{
  "num_hidden_layers": 16,
  "num_attention_heads": 2,
  "vocab_size": 596,
  "norm": "rmsnorm",
  "positions": "rope",
  "qk_norm": false,
  "parallel_block": false,
  "extras": ["local attention windows", "capped logits"],
  "init_std_qkv": 0.0671,
  "init_std_down": 0.00593,
  "optimizer": "muon_variant",
  "learning_rate": 0.00603,
  "warmup_steps": 200,
  "schedule": "wsd",
  "max_seq_len": 512
}
Each number is 128 + 24 x the weight over the matrix's rms, rounded and kept within 0 to 255. Layers, rows and columns count from 0.

# layer 11 MLP down (transposed), 256x64, rms 0.0921, rows 238-255, columns 0-63
[[ 80  73 110 108 127 140 131 139 124 114 121 142  94 135 145 113 114 107  91 164 105 125 107 131 165 139 125 107 133 178 129 150  67  86 141 177 159 125 178 145 113 111 109 149 126 136 112 108 102 157 152 121 144  91 145 147 151 137  91 151 144 110 124 133]
 [107 166 120 189  99 155 140 138 107 126 122 128 144  90 122 101 185 102 126 155 124 102 127 145 179 161 135 122 158  95 151 104 178 157 107 136 129 122 167 134 131 115  98 113 105 124 136 126 128 126 140 117 169 114 114 134 111 104 141 189 107 153 131 136]
 [103 100 138 152  95 108 176 201 150 145 151 151 139 135  99 100 135 127 123 116 138 127 127 121 156 136 136 123 135 155  84 144 129 123 136 134 129 120 113 133 147 121 161  83 103 151 118 137 112 146 123 123 118  87 118 143 152 125 115 112 143  73 123 125]
 [134  84 177 143 149 105 158 125 113 167 124 153 137 103 116 176 134  35  92 139 179  81 151 135 177  94 182 134 133 114 183  96 138 140 139 134 112 127 107 145 112 160  91  93 126  99 159 124  88 105 112 131 139 137 154 132  90  91 119  97  96 126 111  71]
 [148 167 112 103 126 176 131 122 143 139 140  90  80 122 146  92 136 151  98 111 130 133 137 126 136 135  96 135 129 121 127 116 107 104 144 114  83  75 130 134 136 123  94  97 149 166 122 114 105 101 124 115 117 169 173 113 124 153 135 103 109  91  93 122]
 [120  98  83 111 120 115  99 125 130 112 120 137 117  67 148 174  84 107 168 133  85 138 112 179 138 109 133 104 127  99 126 133 139 126 165 121 144 125 126 136 154 164 110 106 132 123 108  46  95 114 139 106 149 129 192 122 165 135 124 144 149 144 139 141]
 [123 169 113  91 124 150 115 116 150 165  99 147 151 115 106  80 104 163 113 131 147  94 150 123 170 111 131 141 160 139 128 129 144 142 140  73 127 109 105 100 107 161 102 115 140 158 144 127  87 120 145 124 172 119 133 112 176  84 149 141 120  96 133 132]
 [115 100 129 144 139 143 129 134 123 125 128 121 134 137 137 155 119  90 142 109 101 122 113 125 122  65 112 128 146 138  87 152  95 145 136 140 127 135 113 124 159 138 132  88 169 116 153 105 138 147 103 166  87 132 167 130 130 108 103 101 136 104 143 152]
 [118 145 120 107 122 129 102 118 120 153 137 135 139  90 116 119 103 108 141 142 166 123 103 129 159 124 155 115 159 128 114  78 126 111 101 108 123 113  85 114 147 120 140 120 124 117 124 114 121 112 156 101 122 140 171  84 153  97 135  95 115 123 107 126]
 [128 157 184 125  94 118 133 146 110 145  99 171 117  93  47 112 141 115  94 142 125 172 100 142 141 107 149 134 116  88  98 139 146 110 144 144 147  62 138 130 131 162 132 147 107 140 114 123 103 142 124 137 105 120  87 140 122  68 132 109 113 155 157 174]
 [135 119 158 131 127 131 152 140 169 113 118 136 128  74 149 108 152  94 132 109 139 137 124 107 130 113 130  63  89 119 149 126 145 107 153 131 145  96 132 116 149 154 107  95 117 113 119 135 105 111 106 139 121 124 119 151 160 110 136 113 120 152 122  71]
 [123  99 133 183  81 142 117 111 110 153 104 108 113  93 134 140 129 142 120 125 113 109 105 137 104 114 116 159 157 158 147 140  88 126 141 122 164 179 114 128 145 129 125 138 140 107 112 115 106  99 123 147 135  98 125 150 123 139 157 134  96 134 134 105]
 [146 122 146 127 102 129 119 132 122 130 126 127 111 130 176 141 178 148 126  79 128 125 125 115 114 124 127  97 148 158 113  78 130 100 151 174 119 154 127  84 102 107 118 146 109 150 134  82  80 142 134 145 104 109 134 106 127 102 130 101 139 160 116 127]
 [141 137 143 122 125 124 124 137 116 161  91 136 132  81 134 124 132 133 103 117 162 121 102 121  99 128 113  95 103 150 130  92 183 117 110 138 166 177  97 116 119 133 115 113 133 131 116 166 144 133 113 108 150 117 100 169 133 107 119 147 165 143  99 135]
 [134  85  93 143 130 137 136 125 138 141 162 128 162 122 173  90  87 114 159 130 116 115 129 189 120 156 100 123 112  94 127 131 158 109 140 112 146 118 104  50 171  85 173 124 101  80 132 101  92 185 153 110 183 144 137 138 103  99 158 203 146  99 124 168]
 [ 87 161 155 162 116 144 119 109 133 137 140 137  77 120  57 110 104 130 101 133 147 184 115 161 127 154 118 156 121 138 125 134 139 107 127 137 140 131 119 116 152 121 101 112  97 115 154 145 124 151 146 123 144  99 117 161 107 140 122  92 124 110 153 169]
 [144 109 165 111  91 115 137 133 154 167 142 140 115 123 129 121 105 136 100  85 110 104  92 159 185 187  92 137  86 129 104 118 136 157  94  70 172 128 109  96 145 150 123 155 135 135 119 145 130 133 151  99 110 127 159 137 114 157 105 150 137 149 110  90]
 [142 127  97 166 108 148 125 128 187 149 119 132 118 118 135  91 118 167 172 145 137 121 158  78 114 124 122 142 113 105 110 104 154 131 150  95 117 135 101 116 104  84 111  93 154 132 114 120 121 157 146 160 178 111  92 110  67  97 138 128 118 112 113 136]]
# layer 11 MLP up, 256x64, rms 0.19, rows 239-255, columns 0-63
[[121  87 123 132 150 125  99 112 149  89  68 159 155 140 140  53 155 163 179 145 104 111 130 160 149 102 147 111 151 132 143 129 125 155 131 178 139 166 131 154 151 138 124 150 101 115 198 147 110 141  82 106 140 124 135 135 171 103 143 145 133 182 167 132]
 [138 116 120 153 100 135 129 169 104 151 103 148 134 137 140 133 151 165  89 107  85  93 148 136 158 142 132 158 118 114 107 155 118  68 124 154 135 133 119 108 112 173 128 131  95 102 122 136 163  97 179  76 103  80 166 148 169  93 205 104 136 138 113 120]
 [113 146 159 118 117 101 140 166  94 146  93 102 162 137 135 130 117 138 142 128 134  65 152 124 140 103 117 169 152 155 164 136  76 165 131 172 135 168 164 154 123 145  93 102 155 117 121 103 122 133 112 139 108  89  95 202 181 102 126 136 166 165 105 181]
 [174 124 137 121 147  89 142 131 134 159  95 104 105 123 114 100 170 131 107 122 127 139 149 128 111 112 111 140 111 145 109  77 147 141 118 140 122  92 121 101 116 117 162  85 174  86 115 185 124 107  88  83  97 104 151 131 118 104 143 120 136 145 136 111]
 [156 120 116 105 114 138  98 178 156 118 102 108 123 125  91 122 156 138 117 125 165 111 161 124 104 169 136 197 107 145 124 133 119 161 108  92 158 106  83 138 123 125 126 118 107 135 150 149 158 142 140 147 101  82 119  95 138 136 108 167 116 185 132 150]
 [169 123  93  79 117 100 144 128 116 126 137 122 147 152 137 104 135  74 122 178 128 101 121 130 100 118 101 173 131 132 136 161 177 140  71 132 168 118 136 147 110 161 166 136 135 101 152 109 149 123 101 120 159 126 139 164 139 125 106 175 146 111 153 159]
 [113 156 144 106 155 132 154 137 107  91 114 129 151 125 149 122 103 149 124  88 124 154 118 100 106 129 154 123 108 124 153 101 142 138 121 143 131 118 154 135 141 150 159 142  88  91 114 140 121 124 100 171 128  98 143 107 128 145 110 155 157  97 153 123]
 [143 154 118 130 110 124 135 151 141 172 120 158 131  79 150 111 115 129 100 125 135  87 101 137 128 142 118 115 146 117  88 149 123 134  89 146  94  93 134  99  64 152 159 192 104 117 120 153 159 171 187 123 117 130 132 116 120 113 129 158 115 142 134 125]
 [158  82  99 124 140 135  97  99 109 121  93 133 138 148 137 160 132  89 139 134 142 145 102 136 131 144  92 165 147 150 106 148  67 127 133 138 132 123 150 134 110 110 146 125 128 115 125 141  93 121 181 124  74 128 101 115 128 142 119 129 158 146 137 171]
 [141 121 131 139 101 126 107 123 154  91  90 159  92 110 167 112 129 133 160 156 118 134 124 132 130 149 162 153 123 131 149 164 144 175 127 149 133  86  95 108 166 137 161 131 125 192 116 136 102 182 118 127 102 146 137 134 125  86 146 127 183 149 115 129]
 [130 167 110 164 151  97 140 136 147 120 136 117 140 124  96 101 113  92 152 148 131 173 121 162 133 110 129 139 153 120 140 134  78 147  92  98 129 105 147 132 126 129 146 120 176  96 140 111 136 133 137 160 101 145 132 121  74 117 112 176 154  71 136 102]
 [112 155 166 104 109 121 122  65  81 123  90 125 159 126 115 129 158 137 135  98 147 105  81 170 151 148 134 122 143 180 162 127 126 158 153 176 109 157 136 143 149 137 100 151 126  94 129 135 144 157 113 112 113 138 132 144 114 117 125 141 142 152 125 104]
 [129 165 180 137 121 159 148 119  60 161 148 141 116 113 118 118 163 122 142 113 121 120 135 126 126  98  84 114 144 146 111 153 143 155 151 148 161 107 140 120 158 171 134 141 134 126 121 118 123 139 145 138 119 137 133 148 138  95  54  74 111 113 119 153]
 [165 115 156 161 185 125  98 148 112 136 123 154 147 177 167 112 136 101 108 155  96 160 167 118 166 107 111 147 103  77 105 160 158 144 136 161 165 133 115 118 152  98 138 152 119 145 132 152 145 173 194  49 105  93 193  94 146  77 135 120 115 124 173 115]
 [166 119  98  88 146 114 106 146 118 140  94 112 140 144 160 135 155 106 150 159 113 114 145 119 142 118 125 133 127 136 151 111 138 162 145 116 113 128 120 140 102 120 137 125 141 150 105 114 120  86 103 166 121 140 147 129 116 123 121 124 112 111 125 138]
 [137 133 172 102 138 131 130 126 108 150 119 176 110  99 109 133 133 155 155  99  87  60 155 139 160 111  74 139 114  81  82 182 166 147 138 128 106 123 125 116 136 112 104 163 100 128 116  99  88 165 120  94 162 131 166 156 123 117  90 138 163  99 119 109]
 [120 131 140 116 126 149 126 140 102  96 104 100 100 133 121 118 138 118 135 173 125 141 110  72 149 149 100 125 120 118 134 129 127 154 117  99 184 124 128 126 133 146 123 124 125  85 102  98 184 125  99 143 116 126 146 124 161 128  86  70 109 102 131 119]]